{
  "num_hidden_layers": 14,
  "qk_norm": false,
  "extras": ["capped logits"]
}
Each number is 200 + 30 x the weight over its row's rms, rounded and kept within 0 to 999. Layers, rows and columns count from 0. The size before them is the row's rms in percent of the matrix's.

# layer 6 MLP down, 128x512, rms 0.0874, rows 105-127, columns 192-255
106,190,276,182,193,158,185,179,204,203,189,163,171,214,167,130,260,248,192,196,181,188,182,213,247,218,196,168,271,202,176,228,230,231,231,199,185,172,177,241,219,246,178,168,206,227,170,155,206,194,166,216,154,255,192,218,171,239,193,222,203,184,176,197,224
094,181,194,174,257,174,165,184,158,189,237,189,181,259,205,184,218,253,150,219,174,161,140,262,184,173,277,210,179,196,180,164,176,211,188,161,181,219,236,218,283,202,195,225,179,268,182,195,169,222,204,219,236,190,169,220,160,187,202,223,220,162,235,117,224
104,235,181,162,248,221,203,182,198,178,215,204,194,180,219,197,197,218,175,229,175,223,198,205,167,173,218,209,200,234,227,184,216,204,204,171,122,176,229,245,202,161,237,236,201,133,233,175,188,177,161,210,270,158,193,247,183,238,165,227,222,183,200,182,172
097,190,140,231,209,189,148,246,191,182,136,160,186,164,161,194,157,200,176,149,224,190,229,185,191,185,212,208,269,201,191,186,197,227,175,199,187,217,236,218,197,144,233,202,235,272,200,154,206,208,214,214,221,246,215,199,172,227,217,205,211,207,201,191,176
101,170,183,208,253,166,169,176,220,210,176,197,164,193,263,205,240,182,217,215,179,218,182,215,193,210,180,163,89,220,231,250,177,248,192,207,174,206,244,166,192,224,137,221,228,183,210,208,196,185,207,192,169,157,209,227,253,208,191,230,232,170,223,231,211
103,229,199,195,202,200,208,144,208,241,184,216,229,217,202,174,178,164,175,240,219,201,151,181,219,197,247,176,194,243,241,247,123,218,189,191,225,152,166,184,220,175,206,215,228,204,165,256,206,215,268,222,207,170,157,180,223,194,147,225,212,141,195,236,197
100,190,187,231,152,252,282,175,193,170,241,210,211,178,210,246,186,240,220,137,123,125,189,256,212,183,181,156,219,197,193,271,187,216,161,256,243,145,177,226,166,169,160,230,154,196,219,214,184,202,205,203,187,230,201,192,180,142,211,171,209,202,217,257,175
102,225,178,190,221,145,172,220,210,206,170,162,200,183,213,210,183,186,189,249,201,192,195,232,224,186,197,215,179,166,154,198,210,203,223,211,178,201,136,184,222,189,156,223,211,185,253,160,200,218,216,198,209,212,239,211,267,197,215,169,179,214,180,153,181
099,213,259,189,255,198,233,187,228,174,178,209,196,219,227,224,188,193,204,224,219,240,151,195,252,164,162,221,184,241,161,246,143,244,227,253,180,217,166,227,140,252,208,258,181,155,214,245,180,223,200,205,199,229,101,170,188,208,245,203,206,187,199,257,277
100,232,228,212,188,166,208,182,203,203,200,222,236,209,168,171,212,221,193,192,224,170,202,227,193,129,243,203,207,217,246,161,204,216,172,157,171,215,169,215,202,262,202,203,194,235,214,188,191,204,212,233,171,240,203,194,204,203,181,209,189,139,172,173,212
102,163,168,219,158,184,201,207,191,184,223,185,228,168,227,200,268,180,198,183,206,91,195,184,157,190,225,207,235,203,209,167,204,203,200,257,207,173,207,115,203,219,205,159,237,211,248,194,223,181,197,156,184,229,174,139,212,160,191,181,162,157,183,253,233
098,223,170,257,221,198,183,212,204,175,224,245,199,185,181,217,190,195,218,198,180,208,151,247,232,217,234,161,190,162,235,187,214,176,251,162,174,196,200,146,209,244,197,186,201,227,217,241,211,216,247,146,172,250,220,137,231,194,215,215,253,149,210,221,177
104,180,165,221,173,200,160,228,204,237,237,235,207,163,179,204,195,222,252,159,184,159,204,190,172,239,279,175,179,230,234,172,256,200,239,204,222,198,189,188,217,221,138,189,194,217,199,233,197,189,141,234,250,211,263,171,206,191,204,209,166,191,144,205,205
099,174,200,129,226,203,221,240,148,208,209,174,239,187,240,217,229,229,162,182,192,192,246,201,156,235,234,201,195,181,173,203,235,204,236,220,193,222,203,239,211,198,210,196,165,177,161,217,156,159,138,168,224,215,252,239,211,232,203,169,246,210,215,180,168
098,193,182,168,195,198,160,188,188,212,143,189,150,175,215,195,220,191,204,239,169,173,172,226,213,236,171,171,175,222,199,187,176,251,142,151,182,193,208,170,203,205,187,189,219,204,168,148,190,191,113,196,223,195,231,208,148,198,157,199,179,203,160,150,147
098,211,176,166,200,263,196,229,191,187,263,170,209,194,241,168,151,177,157,193,228,175,202,262,193,194,177,145,226,192,222,186,218,232,203,182,255,222,183,226,174,240,169,201,172,196,224,246,257,208,217,205,196,223,240,176,178,236,190,197,196,216,171,249,227
100,213,254,150,189,187,140,183,213,179,182,204,187,217,214,182,231,174,159,157,185,184,185,179,199,224,208,206,226,156,250,221,217,246,233,194,220,216,157,192,200,176,220,181,181,202,227,153,218,246,192,166,227,197,184,232,183,234,163,186,212,132,206,191,209
105,193,205,224,198,212,228,185,207,185,178,188,200,175,162,196,208,141,223,204,200,199,242,217,245,209,134,232,226,159,159,174,206,179,232,207,170,176,226,165,175,127,246,177,175,221,211,209,171,216,179,211,166,172,169,223,206,180,212,247,231,238,244,274,247
101,209,220,184,237,210,245,245,226,251,170,196,181,230,193,233,263,229,233,190,197,193,171,200,230,211,166,154,193,209,213,151,204,211,227,206,190,192,204,223,205,158,264,131,187,187,164,163,206,185,208,209,225,176,210,231,183,223,202,198,222,259,222,189,167
099,207,178,241,214,202,184,199,182,224,213,224,189,265,228,189,202,157,167,203,277,162,216,166,227,170,189,211,165,220,190,175,230,225,249,191,191,197,202,185,223,235,213,176,222,213,227,182,167,235,237,114,175,212,197,195,243,218,217,209,237,186,207,198,151
093,213,171,214,240,194,146,233,195,177,169,180,216,223,206,230,204,205,161,209,207,171,168,246,186,225,183,211,202,234,246,191,212,277,190,169,162,159,251,204,184,177,192,202,123,212,208,129,175,198,178,164,185,162,213,152,241,169,205,200,211,192,256,203,194
099,240,203,248,224,216,176,208,235,210,248,175,196,186,179,171,211,233,182,216,222,136,189,224,163,209,199,268,229,239,176,216,195,273,205,242,232,164,238,200,171,224,187,228,166,220,224,197,240,209,217,263,149,225,186,177,185,176,216,181,236,188,198,201,179
090,160,239,195,189,199,176,183,231,172,212,212,183,146,237,190,183,198,185,159,188,187,192,229,156,188,213,243,201,265,203,202,152,236,222,211,227,199,223,204,235,211,192,202,255,193,213,215,225,239,179,221,168,183,123,183,210,185,222,209,209,174,238,158,184